config.yaml
num_hidden_layers: 8
hidden_size: 320
num_attention_heads: 8
num_key_value_heads: 8
head_dim: 64
intermediate_size: 1280
vocab_size: 3084
hidden_act: "squared_relu"
norm: "rmsnorm"
norm_place: "pre"
norm_eps: 1e-05
positions: "rope"
rope_theta: 409000.0
rope_fraction: 1.0
qk_norm: true
attn_scale: 0.206
bias: "none"
tie_word_embeddings: "early"
parallel_block: false
extras: ["local attention windows", "capped logits"]
init: "uniform"
init_std_qkv: 0.0388
init_std_o: 0.0
init_std_up: 0.0388
init_std_down: 0.0
optimizer: "adam_variant"
learning_rate: 0.00116
beta1: 0.9
weight_decay: 0.14
lr_head: 0.0167
warmup_steps: 395
schedule: "wsd"
decay_fraction: 0.816
decay_shape: "linear"
final_lr_fraction: 0.0
batch_tokens: 65536
max_seq_len: 2048
doc_mask: true
train_tokens: 368800000
max_steps: 5628
dataset: "wikipedia_en"
Each number is 128 + 32 x the weight over its row's rms, rounded and kept within 0 to 255. Layers, rows and columns count from 0. Numbers have three digits each. The size before them is the row's rms in percent of the matrix's.

# down: layer 2 MLP down (transposed), 1280x320, rms 0.0427, rows 72-153, columns 240-319
# up: layer 2 MLP up, 1280x320, rms 0.0577, rows 73-153, columns 240-319
down72 095:133087191122145104137200096148073104098113122125140139101104127123116157127165166125116176139130222146146084147151053105104182154169126082139073093147096090066158148097142142130155090135135113070137152160183142129106147166104129160092138068
up73 101:113121111148061116111120123125111143102182136062129148134108175114204090106170115139165140163101086109139229143087091153124153154164104113095162142117113131076122107150174137175201114111103091144115147080135097129119110085103200140129118136
down73 104:061126175118177109132143114139192157122102121133087144190076133143176174138107131077127172123184143135118140166092059106152126117122079080157100100124138115059158137139143223178130153134155183153158159099097129102167088129088065122098127079
up74 112:113132110096155110101077109109094127178083193141080102163106114140152145113093152160107082176171119061153131116099138159185123117137127080142093105138133142119105136151124134147147131073133158089149106134164141156056113097136157128107135123
down74 114:084188122108111090134157169142143115138118094090090169116127120121154155146145115185149173159093071142158099067095114104137154151187132117177074180145061182101166153135108106115131139123079142101122153163088103077125093170194101168136135116
up75 108:135141104148138072096131117085122153165192141120143075144166147119147146169194089104131117117152134152114148159156144181142145154147133182142177127128078123097082090088130144178124117103134135096061118157130139121096133165124135162087098088
down75 106:179178152111142088121145138167140044131081139145048171123081112157142113112085086117164117082167034114207167113092130147083111192153145108129126177110117166178176048110162139136143119127122135115199123100163091094169101110167106129140080125
up76 099:113106176133110095099212118168062165132154146137153147103137111072151131118165175167095151144155092153165096150113120119116175087162125153123063127104151068152168069149139124150134118109073102080171088110156145120119107144130112080180147143
down76 098:143033136077159099119086156152083106164111113109119122136161145124126110135178185129114126161123146123165100143149125091097118118085082156137119131086119125083139148167218158112091199125155141151119151122163147113094111144100120155195091131
up77 105:097130223136136107133112121070125166138083131146087124080141097137145156142098215149125130045124068115098122115161153176142151127157148084142076184154110142120090112114083116120108125103154099134101157141125113095115126114109130117153133101
down77 104:142123090147168107076148100055187140192099102158136108160065169102157099102165187082104138126112140075113123127131128118082117127137147138113099133086152062140126144170127061131078121098119126212113159188118086146118124146123125155142171109
up78 110:132107118140125159111142134128151120117162133085169104137152099173137139182185153081140119171179119149128144099153126132066162101107149108093166097165086154103094161130130126121165119136156147105183176132159116139152163085179167148066102117
down78 106:099096101167130102140137135135162142165120147148103146084148150112185116141105192151088140130121123112116124177109154166179087134052123157130147093128115089124143081103150156136091180112071107133144159116087129184089104101172133116140093051
up79 099:098131111145132128108138176157152134132159152074161096130127105164191116139181125148122106115184144115137114144134136136107113172147071157097170158149064075104103131128106115126098101134119143054087161105162115144130184111166150115147081130
down79 097:150174123130139120121161162089163190088131085113158114092118086145152190132163113140076125143071146119090144138104073093119173154099130131194194133167084146110133075124123171157111159153142065136113091169132143111109126117144100171096125132
up80 098:144153172081109123102092115078141158131108095121115086070126138128151123163075168165145206150113091099112090068140114140139100119166158115130093129113088123158197149142125196100111183125115163084176110129168129128138160093154149058098120143
down80 099:125093104149141126069114113053086172127134168159089105094137092148149125078105129170121086114154092150095184184103138170106119121114168109101101179155160103145150147157148179198161126107118120101099150075124123115079113100164135142174129153
up81 103:097185182126204115124134137091167158091093103164133133167143100073146147149152099131101097118116187108138083124115096136145137128166177124108137163098132124132106129085132102152137094131103078157183083155116132153092057102147122111149112097
down81 100:172084114095137133111105100090191144113129102099145061106115144168157133077121184153091123132096052085068139134105151136116077121127113129091080085163070112136126112135118157125191136165158136159091186097189112088123164201140096131132082123
up82 092:125135150052185159141132109097146089098135163165193099195077108154169082096131125147163136157173107166097103134129155152123099056161084153119126142125156149140091174161148142122138125123135063124115153103124094173109090116151112120098118107
down82 095:125118148107112087220140131103142147120120076142082141090126128117116159135124131121121125130067127110105116118169125160086113129141141105076179147181146028131178051139158149124147111128089120114174114136125165103130152163134085072076166123
up83 111:125155134149148035091130114098112122185141134190123160138115184070149155198150151113108104081157084142148108128124104115198165158174144121141133148179131132119122130123132179181124121126134117155161049167194099217110096099133093112149148126
down83 108:178124108131123096177104179033119129156149163136105135069169175126124167103076079117068174108095112103138148119131071147119142110149093070141190117164113134156133167152162096161093111126105072101134154127159112124153169111139159106132096154
up84 098:121162067110117084134140109107160097170123118110094148174113149150133118102204136126100101132117106131113145084130118155095080148137149145090086160096118091142161141167140168148187111088166146117046118108112101148102141087077218102126095106
down84 096:135104141139106137097122136160117106135158157096090101147173201213157068115162141120083117150135127097124092155089130165161143062081127171131201148160172030108122067147122132082155143156150132137112164139117152134137125145110161112127107154
up85 105:097132179078053138137124138120126107109075154134095088119120174165110158143146157099124146102172182091079122152089117161144176111141090157135169130214128118125119083102127088107163173138060107084104114148118096162072122150135124178107170146
down85 107:184156094186161135144130114119133122151119056092099106076102167170155129081141142164182110128173086103100143093143107131191105130164178061130171136087092142152116132127105157133147116103173168137236121099106115100170132119177058136134132163
up86 090:167101112147129139137101128112092119123201115068161128112095157071104192110112128093134096089171125075159127117106134131146118095175122157182118104129123184117129137075154087143093155096159137132141084166145076181102159091085121111107129123
down86 091:154129131130098132133165187102160120112136087088124092201103163131111105154105164107108088101162052175176086141119117060124166127064164160138123139145184150177143140121113113112079170161102108107155155082123135143149074074108069113186152241
up87 091:190107130099154133150067145054161138112116119103144099161118114102175087168105138179132152159173123085125121146130141173141088119147125171119185167098130076123174101137113137092109095129095129155177178090196155186168165085126091143175070139
down87 095:128133153135083076177148155132157121116151173077146108132164111086131087088082159145133154140122078111099132111114172137140093148129152156153123162143142158117134176142136110140173104151157121193123112118087128127112105089140131226176091130
up88 106:131168149152049104114092076103170115076124129127179154171125089101127134108161108176146139127142141099096212119117108152151084132109101091094075125145090087117124127114127112118135127120104167127117100109142114127175104099143104152123127107
down88 107:118169211136148152091145161110163178161069118110102127143120101098109090127093176132219110082155029223192078137155052184100070201116113122136150124108104154081145115132135073183101115094090168128117121185060125161144115173179134128109101105
up89 105:117136134135138090116143122079138171105132145105123154145146167148183160117089109106095182105126119128107116074109122138195158078112129074087151116143042120106150126133110080180145137142095083167142128134115065160091142120090157130090158122
down89 106:147134153101095127110070126101105152134198178146157104129180094082169097131188158177136142163170113129119144133103107115083096087122097134124122142146135200129073105119037126057154114118134120128187138182151098115081135148171142131147165143
up90 100:176130099060105089115097133108108130107133134129101050166114135120127136126144159109108142191151147075124136126158107163116125177156124095092137090162116065072091148089165146110134125078154116073158141133113167074144117167133148149072097106
down90 102:154115146160199082113113181111164177148170121150095161039145165119072182144143121139142133100090123125110100150141107119169153169112208151169169172122140167105141164122062142095104149134137173154099150096169200139154115163115146139110107146
up91 099:139164180122097166093057144178068072133150161141159157104151091152095169103087134112150158094153149096099113149120109107136118112174122146117123140122150139123139145108128131114183137063165109118137120155141101066094124114146125152117174146
down91 102:163112098145104144160148132092109099172144056141093086166157158145187107167151120163172173144155091158133163124083090071131126100136211129091065112166112093150106155112137071096109174120203139154110120132130133128101079174140148110151115109
up92 107:193141069131147159125101072133165096084089177115147152175158064141151154136069119137140139149119109131084152119146098155149127094193187154101073158154120126153109183137199114116189168140150141115106117153131087160156138102130106103094131119
down92 113:134128133169086091107094135114129119107117165126180119040153106136105137176140113092159122156111120089079096127156097120076129103133189190151103078081122149124146110166059162176182174092082131154118117169134169145134149110098113108103129103
up93 101:176157145097147147115040111133142064167141180128110117122098090180116134116112133171157090113119198148101174115121101158105135126111184155133122119072119155148117134144172148126142190121077106119174211077129098149079159042150153084139202139
down93 104:134168108130083125123119150165129134125167135129111090091124099178134096137120077086189147113111099156122130146116101161104132092146147137167087086153138189123224131092094163187104183074058131148071165174196140153145017150115193100095126124
up94 106:146150066129121124132038106157126065098148094118109169040128139172117154136164147148106194160082163109136174147116133121128122120159200108131161155133063120170159110117072138077159163167170133145100169121120114153113163114106158099116140101
down94 107:058124117110113135127077115174106191164110143071116181094058134109159092097111103114131104066120109164130081175107129047131169110156143139073047121153202100125124145132095090106090126141141067143151076121142190052141104138150120186157112152
up95 106:080102168065211101095116117102121099126121147087066164100146083118156134130117158073166090145137111092125027128077118146153128155155107069159135141165121162181150122088144117190153104135152140168117108048132085137072170084145153098062107137
down95 106:111147111133138171060145100096083117160100114129200108138116117140187188117158116107095147190130132138081154172066092134095138135097140141102127157149096114160137112135166177112128154129130107117146047168141160128157059155136080167144152169
up96 096:124177172111150107146113109073121187099128152108178148185148103140104124113103159107134066086079166077120183103128146147121139157140139111066155176158110103150131131112117183152137172137137167116133071097157036114144119116108075143106148118
down96 096:118113113101135130159116130141157149130119101171193144111050164093142178106125143127120126193138109101132107143152213155137112134088123164149083073190074067134127102112112118132070060141164112125112103190123184127130112184151128119118092111
up97 092:167137122117080140138150140155138105132186104129146111143128130148155142140161064145113167131171123098121111138115148131117096149162115054090156180112133105125056142117107177152065160103066148126094110131117157174101116079113182124102153164
down97 089:151103098087188099112129190123163162169104149091103182082095101151137141144138135113115169101123129227116132079155139129120134082116130179156093131148187120146134115084025144109125114171109111137139136117118147150140126098155147116201096191
up98 104:106163107152059139136084120095152128119118120093163129151167151058139160112109152119124133156164140135106083168113172119091100165173165146195148126141054130107076172117123102130099126138137120076117172187157101145142093054185088133128182095
down98 101:129118122125100098122123133123101108131131154089112100114131124185073101121151105203129117091135164138129067133121112086123143091060130160127149120090164113157166132088106101140161127171150144126117091074129156122129149115076103117076155130
up99 097:145129123153097190127081132091102103147125182100145091051127123066128175150152123189138144109110156087120144157090152165139176053116146130081132124089090100064149114107092106142193115135141160126137188208119117158055137128177109125132186139
down99 094:169100115096119130095141139138151122079170144159129108141188084130125134170140090134121177094133151162148149079117147135145113175047083100176061158115150154110155145183105116130199174178090127127076163146193114111130166112114135060087142116
up100 094:103192151075118111078092134100120106112115153125162135093185093101141148149133085101157114130073071133148097095121117177151125150074155100070136100095103098106180181102123180132117139090108211109058134122110137186115098116090123060149116151
down100 093:066114111138111140203138181119151113102149169153129150151180093178117078091221148175121174140130116080133086088193156064157101143110073120127189106174116166185121130109192092117126121133082143154143135075144110099104185114145106141128141119
up101 103:143125236059139137121084083087122131113083105110089098160170107114146113119116166094135108171138113138098119147125179153172161129135184089090148123127135118054093074123177116187164138072112077088144113089111159118121156087104142100101088153
down101 101:175132095184129146132084107148151195127160135078104151187180105100134130155079063150157157155171119098161147098092126094119160094088127110131086135142148125162122167100128113105125100133139174127086059104143118147120157126091120123084120124
up102 111:093125103085061132115087093106107129155120093145139128174124138166160114174126170102104198141081146056149163111071173137093125105174149112139171116103124129146154202083105081128129125095122162112134155195078137109103117104157157181125127120
down102 110:095186115167163139158151127121169135123150049178167162104109188108124120122157187125100091112107134122140100112158048123115084107137122081137085082124179147134092125167098189186135150108113050147183170163185113130061122144110100139107101113
up103 088:114108175111162176112104135146127177126163104092147127047138161070123082123130123116070221164118156128110097149112126155200132168188149049133107160133129145129163180154107130085143130155103178054115108131118106174095062166107098178144128097
down103 087:189097121126075160193147128122140089143155125133208162122212118147104131172119150123098079114144082126124165196057074128093143148101175143140189058106128125158153086171147149164115113123142123158140080156132142162142172124150179131149104068
up104 103:129117118118154123102064105060167078091173196174114063146174086165133132111185157093190163129136062173151054157134169127066065123127199156123154134142115130134116152110158140166143149156164141128121104199143170140155100106137073143159131128
down104 104:139107138069146119106125209142104192137079074108130103112109127148116131137110162098107161147089180131154131111124103155142120068146080118101089179159118095113102104135096120090174101141114092176136145147127084115131165128114180138110134176
up105 099:147142064110078159098119063149157101143119173093081133156213139145117114098144174090184133130171101090079125100113092136116091218169129080086131158133134075146106125135115062173112100109131116159146114118179059123061099096129152071152162115
down105 099:173127138123195074150170163075159116142158124108110052112082138124166141180152118071158083088087160077120096155167114119114134098070143131166103117173137144126109159133154139144161086144161187118097175139094119134199149101152118111077123157
up106 096:134129144101111091087119116083106119146103134177165062172164136089109131090130174110188102140108077140109093057172066154170106134158121166192154151094137095072133165153105151136192192144085106138131212122112130115111140103116127062151092099
down106 097:088131170111083110094108150165163186162109120144103160084140148158106038130082147128058133161125032153159125102119172111114076139166145124124095159082155133101148175103118165147080117102132049182127161107175132158186153061121061109177111131
up107 092:118137150176177126118110103176171088108162176070137160072109117164120190180103135108154165077165116102086142133133045117127150155160137120129129136106070137082114126176129106109088128089094087099147161118130115127098165122094089209127153132
down107 093:119142149112104135200095124094072197109086105141111129148142154116196078076142166071193104146106118119100148144115084107096112170083176095125118128111091093174125130138077105172143134120126127100107109110171125114167130142123184174123078081
up108 106:118141199140127126103095116137154173186093117097142092155115151135144111146173108139146142078124169152151135176080078082157135148171098119095116109122127148139094122096186141168115139083087130123133126132118129193148104074136157129122157124
down108 104:134147169118086118114097166143154112114190089078193122093195104170078163091085149171045065093111176126146172172177111147150105088088132102148072108150153117115140164142193122157066091103121147112125179125125125068128168153154154147150132103
up109 093:117117076183142180140111110126143073151133165157110130115086129121128157136203105089132138078167090088100142152127132149159088157176158072166072096156126209061093126095164116130091120103148178149146081169131123140113096094183127128132161141
down109 093:117129092108128159132174127121081110150200103182100106093123168115127104113135115126116131161138147067107190144073100133114131089192105172124165134165108138131135082141123121133115118098179105183153183083147158145091116142157128087124096167
up110 093:201102146115137108116179117066109167138131119069158108173156126076176180151139148155141207135084123111140155126094108118095149122135104111087141123156141113129199095142090148112080149174174116095137087146141154131143067107197118103161094112
down110 091:173131095175110097094158086143127136165106123112205087167121098147152133106139163160154193140136074064154151121137130161178068151153123137119148094131136127117120148107098184129126184104107158115087145116169143202159139087131166209111161106
up111 104:137170126076095101101131154126118161083084116150068158214125068110136155180158164157143131092127120103109135126121131059178115104134102171143168167106093084138059116133147095113164210131044157088132164155117135147124134101161152148131157133
down111 100:137103107102138164136180094127142168104098113104131155214013134095139115074088095092163078139090123151116194145143089151089110157183105115171176173121077097135066143109123180076132129121117120168156100117117138161094148113152094162158107101
up112 092:078137140146153131135082087105122114107141155144162132163136148099126118108121082136114137117171155146102161109158093095168127115096151104119075183153104132127134147105078151138132102158115181147134124192085123207148115124126185155175117134
down112 087:172142098132065104113157117172140171127160173170208152125097105136171095071087111118083109120099076102184125142158112119144121117141076118134181067051120187168143129208111114142135098083086126147139142170112085178115074104143148063077128122
up113 101:161158074128112065139140112080122142105108149112142097085165074133133138078152134131140144094114171110124143104056076135103138115169163136085140113170091167125159093180127163078154121116114133106127166085140125169197122117132130102109186134
down113 100:162145124128125134113113115142134124117137061158086176052110108119142146140101145138127164150133107174155142075147112108115160150177122118170105131101108146195111142098142126127161116139141167117144160210148102130161110128111134123096117146
up114 101:152186142132082095113148136091089144141160100110134080142133102069165113087080097075142153132086126107093120125181145132140134141156100145193102148102086078142167074077079133145204139058136100111098122153158148140125096130166170137100173101
down114 101:151095128115124176111154094118115109121108120171187102105125159134096122135171164149103167229115125158133110104121136148122045095107186121161191120127161149109107193162095131183141116104184084173119147081153142121113107163110142073153099143
up115 108:153101155097156135108095112113152097071060137140092124144121140132160097120076160127097062089142117120122064166105104183095206112140103099084147050140131147159142089093159137073158131094065190108112061134102118157114128117083165095078069148
down115 107:097184097134066090139114151131145164120127064117118173113104167135173160100155115110150127150108123118154069089114126162202100128140160111168097112116104084079079157123065149146052134134114129134194137164072079158177165108170133143126124120
up116 099:073169141155077127089168086104110167151156144090074121134088134104091118095151186106225096133150139081141123134133143140155143098106186118130169109121119123152122172118079100137090074127121168116148071104137137110139123135082079162121092120
down116 098:119066082087144084207145097150120154151191173171120203117155116100139098132159109147066129063060180153185058131118098076095114124169071149119193089109100132137127108175112155141188154166137072123117161175100082097127132155181120196138149147
up117 099:149131130100153120121089086102156201093097122118182083167164134146075160115095123135110155101174089147115138133089144179068091128161160163149168193140092155110144151099152171126131143155114136130119143097158105138117104096202088083125156173
down117 099:171109096120090107112113059120142157133133073132119146120125215070143146150191203127185099145085062104143139138102137135185103100101209120139079073111132114071135090194130133168152110138115137142172093105098158170102160182163089142158121133
up118 096:104167202130117155103120134124096202108068169158144110103115092057149114186100135138124099098216125162136162161136105113170128064143112125094130161088142126137069054114148153111111162067115120156115114161123162158138035157150094090116108122
down118 099:132112162102066118145138147163098171140140172130166175127114147156199175106168102131169124102080120112150122107098078134140188084153140154153065124161098123094123109095129112082166145085125146123104106056091135127130122106113168176129161115
up119 109:095188122093157129115191125106121118132115146099158081108096126151149117139108148107135135148120133145115142154112136129192094127166131182123147149147071123111107147114115106114157143161182068143128069120194131117133063053120112185040107104
down119 109:117169098160109162135151182100153159069076066146127181123096131153211052084104132112143106128188123095162060102132109122204145140144174095113086153174156113108125158071121144157135154063176151129139112144142102155135172136143102134157104111
up120 111:152159118128109157107098128146106148115132110131158148193109102157169114127057113129082085135145121055127118109133139152163129162163105088097190101140120085120114134138154149131115165106097107150183136156125115118098122154167152107114131159
down120 109:153133097132137114092174117156123147148138121094130114109192152162119119189192148128139188083120171094115140179137083120087109138109158126142074169095116051121158145148145130126112111163124096125103066084152116095167086130093115113181204046
up121 100:101077125139154167116131070078145137130151138192120148108096162166137135171095158096156107149108095186125100174142148110108128054131123111109092208115065135084141146159148090160211089138119136106118144096111154149167132088132132118099112167
down121 098:107111146117127073181119132102159076161159103132077123120079123109212091098169106094204124161108114124132113107111114119149173112107159143139154130107162110114086153114104126135148167122164152088166124148126107145160130169139079117097143160
up122 102:176094107131181093125115139110144149159120161143058106123185139082141096123137127105133103112130125132182073128097114123125114130157144136162130131146101118068114117168151107115127111057129152096173129144127180159126117116122149176091175089
down122 105:149133137147164183210099130164118094123080081110136183146082167128169108170107122109140165149117164125122107084111161111121208180201094112115086163096158141160159059077152091130094098122096126149129106134099144123107171127128123170131158108
up123 100:051145132121141162099084109118112046159133181115095132180120095081144154048143177158149146157087129118178066142146132092132145133146166147133103161113121192131109177152096115214163128106145158080082134123180150130153133151150100185082173116
down123 098:168107147151118077161101088150090122129109152145085143085145129169069144056120102101201106098164151179163128121117128136049153139154030158076132115144167150091187107085156134102139147093121147171138074185134091145168181093117130123090130164
up124 098:089147174153134125113124154090168126109169106179149045123066215143158145082190118098108194175189129148125127148127101134078145081213178131118149131115124131131164110094085096145119185086075081181136106104094176177105167143101071131135088154
down124 098:174141115128178103127140088071069117138129059132084104141089102114161136108135091129112073101080123077103165161075104104131130104043121114179136096060121122110113177135098139106140091153163116126112080089139086095153072161193149152125102145
up125 091:081161113091092133123171111104152184148113153085132076100138142145169163156145102122162198102140134136119139124090087132153051091140081109138102115083107081101164156180083091147085119172124160130153104175140122139160127117170152085122162125
down125 093:145079153143163108151089189058108163121156103164124130043144103138174150072148114142144141131101149140156166158139147111094099127148174065132144134068171115138099057094119113156100090134075121174174133109163164122145127096138096117102142131
up126 100:135146168111157146139081088138103144094177118159122042119118108067135079131105140061141123110091082123130083139158158101095112118140128097228088122162118190136137181140149134199110098079089096147152199168204114183187091069139077153119176130
down126 098:101149184126115158112124142097125096120096173164080106108163094107155115155134151137148097211093176125167125169114167081113104121099129099118111100147142134119180105101141069155104082182080134119129106058111153104122142186148132127133120149
up127 095:119131215097115109136115169168112178098138133134163098106116089146107150081116158205106116123084094120143169085170087116117146133148135116122182165099105170177136115086163142119120089128173129150127057132176125160142166127136174144130162130
down127 096:146177130084133092144135123167103087192089115147127153099172080072103171126164148127135208128162114108137106126107187153130187103145081088133135069145137086112107142135163153146126142148133184118146133135089091108115161116138107127116111198
up128 105:143128102124156128127103101100162097151102117118096124094090167072127156113134147172113146147113100137095054097092106192179118146171027108149114126124091099159096115121185111103200095140134114124076152170116141161119070098068150166115101108
down128 108:108156145172088186150124156078056152196181136078165112103083151170102097154137123120114145108104122138137124122149126111189145053123163108162144086134146116137136169129124148121190161156104115127095131128151130096119171129186144194146139110
up129 091:178155143122116100110067130120102159166095204157113130110130123134125102171142132148143088052189124178153092126118134139143112106108131049062208154130133156112148132146149167129093132114105074135163121127146133162092112150094110146083146097
down129 093:155078100151157121157102179140139092102152147052130076125116199103155147085139143108106125115105068115120133125090134119181153106161149152153084144110153115173101153122126147127109116121136192160110124104140123109125154159169092094134141127
up130 093:118167125107191082099107115133116073185140119119133127196144111119132118149163146125127137151047088090173118104120106113132079101139181125115096160068099122103115152161140105070187157156153196146138058174141081117110116106109149085118112135
down130 094:162150145118076096232110065176195110093152114132204070127137132079108189099105112097071141143132161135125069088160134143113196135102098093115150116146121089110132171061099122132108081153147091137101140117111108108174127091153130130107095123
up131 095:116110124166158120102117154106090227149122107127166160146120173062138156117125143113098105117110123089097116138161079083113105151147149076155139164139142118136152115110097113177144142091166166108075092137188145167077126140130091098145100095
down131 094:104137146069124085153131071119146175113093176143120143159130112146152092076114109195109193119104137129152172153125128145146157067186127131134135072134114136108139155130119096051149113152109099128194125173122142183155156100189123176059155159
up132 107:154144164084113149111132071115135122095056159130120116102141091166184114115033109169178164131093122064177083081146116170092090124103138127078156124146123108189164154143138163130170152118077158117120115174099108131115150133139129086119137124
down132 107:143168138138109097134166179088140129150125115148122175148057094172117137103119112163100138189107064166089111087110105140210083107136107189087169141140098134150056104129124151130142106159142157073104182183170163169152146084101105205133154157
up133 106:144105168164092132105086108100093111140103130160170172140212099098132169128161128126075107149136140102099138179081081117131087110155100168125182112154125093121072129092131075135136076085117125172141128134154126136138146175112126074084172132
down133 107:131129148183179140133143141107161055147122099150153098114166173138104112093140089124076109095105124135117089126089153131033130124140114074100051137163123107198109131086123123096093071091128166094100180148130108124159166096102128117056137071
up134 109:108103139164155104100183141088075164152083203117175078097075073133141108132133095111131071095121150113116144145093129111097224112106094205166161107166117176131081104079159153150148131118096115120144130105143051125132107107085117152136094158
down134 108:197098144101105143109120152116107145079113084103201086188116078094180140113131164086189144118115143129122155134138092113101061139147125094161163142114103104132150072120098079103151172143198146243135127134173085116085143124129099070104145113
up135 105:179126117098068149134100095101152150167189124105111101138065090110183168107128158131135113170079146143130184130135142135104111154130089107128141124189121105165080119120075130090123094075119084093106141099116150153119130096147078173106144132
down135 103:151156142143151106127145116166086104130111177202198161174151131130093115103091112098157133168112080129176190120114131141136084158134141116109099115107138152096178114152170202096167126145142121081179127116160149160104169153103188133137090096
up136 104:096131081194105140093127096078159151166177123153098115100075141094107093110130132157121196098099028081103150079093136144179141131108115102173136078103094101094113175157155174105138158147146123129143114141133097071099175124102171158133094086
down136 101:112089155114161122136129104115127100120179123081079169121100092113113130108180144106136092115124136188142106166121125141186137019080140093073162122142162086184074091179116130141093098126134157108099123141089098122149121137100124042121162162
up137 099:140162093151081129128128156126171136122110185101112093186192132152140147118166147096077154162134175119148116152118153120144172031160149144156114138168099093171136095187137125099104108118153103123110171116126103146101160114086166153110097139
down137 101:116104052067115164212138182106156113061140048134154146125201097093157137160163165091103123088098120112098138126189143189125082116120095152069226140129115136098138124138111144251176106171130099142088149150107179145143133111129142100125110135
up138 100:154155131160166094127082098107127101191089143136194127134146112145132108128178141130094102104074100097117146119089118179151119149129166185101149117140119132119090116172174130101168113115132124166128061131135089157104111143153126119064091142
down138 099:109116082138102158129215109145123082160116129107160158105133115090167093158063092142152118088056186141128127153134102141105093094127132188108135129174146097117149157103099165123158202118174108108119135160077148081116155052146128100087171125
up139 098:108140080135094066112142104139143111103166191076091107106175147167128120142168156143143097093151108172164149095130104111110130122089145101108131151181133082114135070185156144180124167143111096090134158138121189113142141136134072111084152119
down139 102:158128197087077130172100168145240163088123108124159094148080173060119130139134079082128169158115126190102133126144199128087134120154055123130130058108163168090116134168098183140157100150127169123112123076155122115173203103164187150144091091
up140 101:153146163116112105102121094102138129115058085096097187132168101089091200133133072086154173109102110146135127157172098150160116087152108162185108109121151141126092074142141119129135176109127079134146180144177066147177172132129116111134151112
down140 099:169093171127133159132109114165150132109094094107129143098154133108133088047124202069183173086143121083064129158173126148109078124106126114102077079133139133094126103168186121117102081082112180123154167163156157093141174154147119041132135095
up141 090:076109111110135153119184103154078183106145109137072143090077139132141148146193192095146117135167112152168136104153081119079046102122057155167157111112092124118196165093144107122124122097119093086095219174136136113211121146114125167123150078
down141 091:179179164140113136134160130089121163162130100161131168098129122088167156124151110155140153114104127105110137103115126112133082114180133115105105161155141136154073055119154111160105121144157154091243149134097090155132163117162141164183124125
up142 106:109135188082137129117126147111117147122174167154051108078080171141116165100118147107141158123163075109117136096118125155093134076109122158145144116148134089112160143136066117115108070136131144121088114109151100159094157075137174136100101126
down142 108:157129124190077112105098144151179158166182122137136144127184139078148091130177169113127165160069140167130125122063121088110106144139057060076122131128144148091094064141145054138214150111168144130114191143078165124140130151126104161132106140
up143 102:091147190142135141144134118104167130130197165162117108116134058133129157148101106066210136136124099145157075183135135154182116148160122160092131149140133158104168148152145076139172054135133182166125082117196145154132109145150103127126056124
down143 099:113060104144093086174091114118075185153112108094140071155139159135164127065080101100127136115117137063080135070160134078155078150103135076102036086152146137138050138112140148101096150142136098085124136104178124118112142112121194095146125156
up144 094:142142184130105100124096099123062196107128133102177147170195142199166121161081122074160140063133127109131093142094077077113121133120151125115150136119151200164136085081080160091123090091084163143161092200151105117191135120144188157192154117
down144 096:118136144114124066140101150121139110162104129186154082171135153139127083110085163131109170121191081154135134118143123146054152151066140132122166125128130140184101117163150144100120143111093149150085142094127159139115106125140138125112094138
up145 096:100142158175101114136104148066101110152104182183135072137112170147153092101115158162118178138110143166107142155130094195193186062166101137155126102125091153138119129151150136190166113112092105164169153171178104145108111137169145141179105154
down145 100:158125095179072162227143155168115123101110138173107177135152176094094081102190122168058096123185164160128134147185122105147095126139128102144081082151065155166143129081130172152083056215131118148160134079082090120147164154113097173110132106
up146 093:119130131124154149152075137181091109082132137107092135099105131174132134101145113140162192153092123135124133141155093153186149131129112093103107102179060056132139113165117115137091158105102190110117164155125037124120091091082056149151156129
down146 098:129110075216100167164081181139146126113110077136180152170160119143143087151178066138145128143098126174070136111093190199154114184106172103182145170131161095116177142144059161140109129109150157175173127102139096094121131107118131155114097112
up147 105:125138140146113119102173083084166128127117126129109096116167077122149169135144123098092143098152085152118120124137117160190154087169106127125085125099125182165125157163151088136135064158126104094148050099143125150167116157145165119117150124
down147 104:124163127105112147119186161172163159137073171105148199068088095099157082143104122147083143106117081076166149112120153074184121137163109107158101181101187157114184114088076155108090173165130125073152155138110166071178128101095137092116209115
up148 090:146142146142093142130164070091038164119113102124135143161104112122117109068140207164088189102128107162078162090095137170163186147156136141105144104106130123127068142116178132114138112095063111101098144113096099116138172118138087119121185138
down148 095:160054087100150105091071167158135116200181163101097135117054150120130151101131191138118149095129091125093094140149101136146086066148085147155128148083166176149080102119093094090063156154150135132083109146084175143094086109058120145075114123
up149 104:094144158095090088078123108128116109090122188120092111170147114070128101102135117106130189098139109110139152146145075042091098133164109166141115131188089125171147154170167142154200110154105107142161181107176137078136112140157155166141137121
down149 103:093081167199078139111146119093144134092084162127140081153106164115135164085178145109170114181152125115114157134179171108112140154148162132142078160126195123150142114180115161098106073139091137041181148135181156174163117094142146108121134107
up150 103:171121108114173091137082090064150115102154122165096085111098127151113101095104156078067142077158160120078183147160121114124146100115131162141132089106093158104118144076147137118069154131118140082121151150140049082173132149116212118115190136
down150 100:137139087103121103104098197124119133095106124168130092128103154059173105186151134154152069127130106149146153132071109109186104101132194107096122152147136141121141093122126131098147128134135130133151130085141138142081135123142094155133074147
up151 094:150155128097169147129125081125136133108112143133142113148121159100138151193124161089125160084139162139178167086054052130102172156162147147108095145116131058163054146154141204140134111082050150158107120117152090168076084104118086129177161121
down151 094:166099159183129172080134131093112110126071117100138101084150155152150162139208111091197144153077117129156129104119120118146195100120112096204108149125115163069186174049100094173134121071162165099090081101099122156173220096148110166126073146
up152 095:126113196143159082121134166133102189076121156112109113134100058096154130099189138126112124086099109090111050171095082108156155086139168080133138106131100082105167142094099153149115138089149137060137129091151129144121158140128186128110111134
down152 095:099054054139153182141142105131160089189149123130126114131114166121119129093110141128109091119128135130118141109089120094133152165154127150122143121148131137171103087122131141124106114111168109100074084133110113119070153139162122137133130186
up153 106:136181177107076134122069117132182103145174163143120133168066159108205155086087063096122154123180142118135127139162091135158135190186166166033186114139137086057134107207139154170082173090116147141156148127136117094082118133134138189121095134
down153 108:140136135149186078102047103164145113126181143059070138109137121090101155108138159153090148124140149103157077124067162110152157144095147202102098108114136118106114128132109184149138083087128125088104080126143141135186110198177121133096139110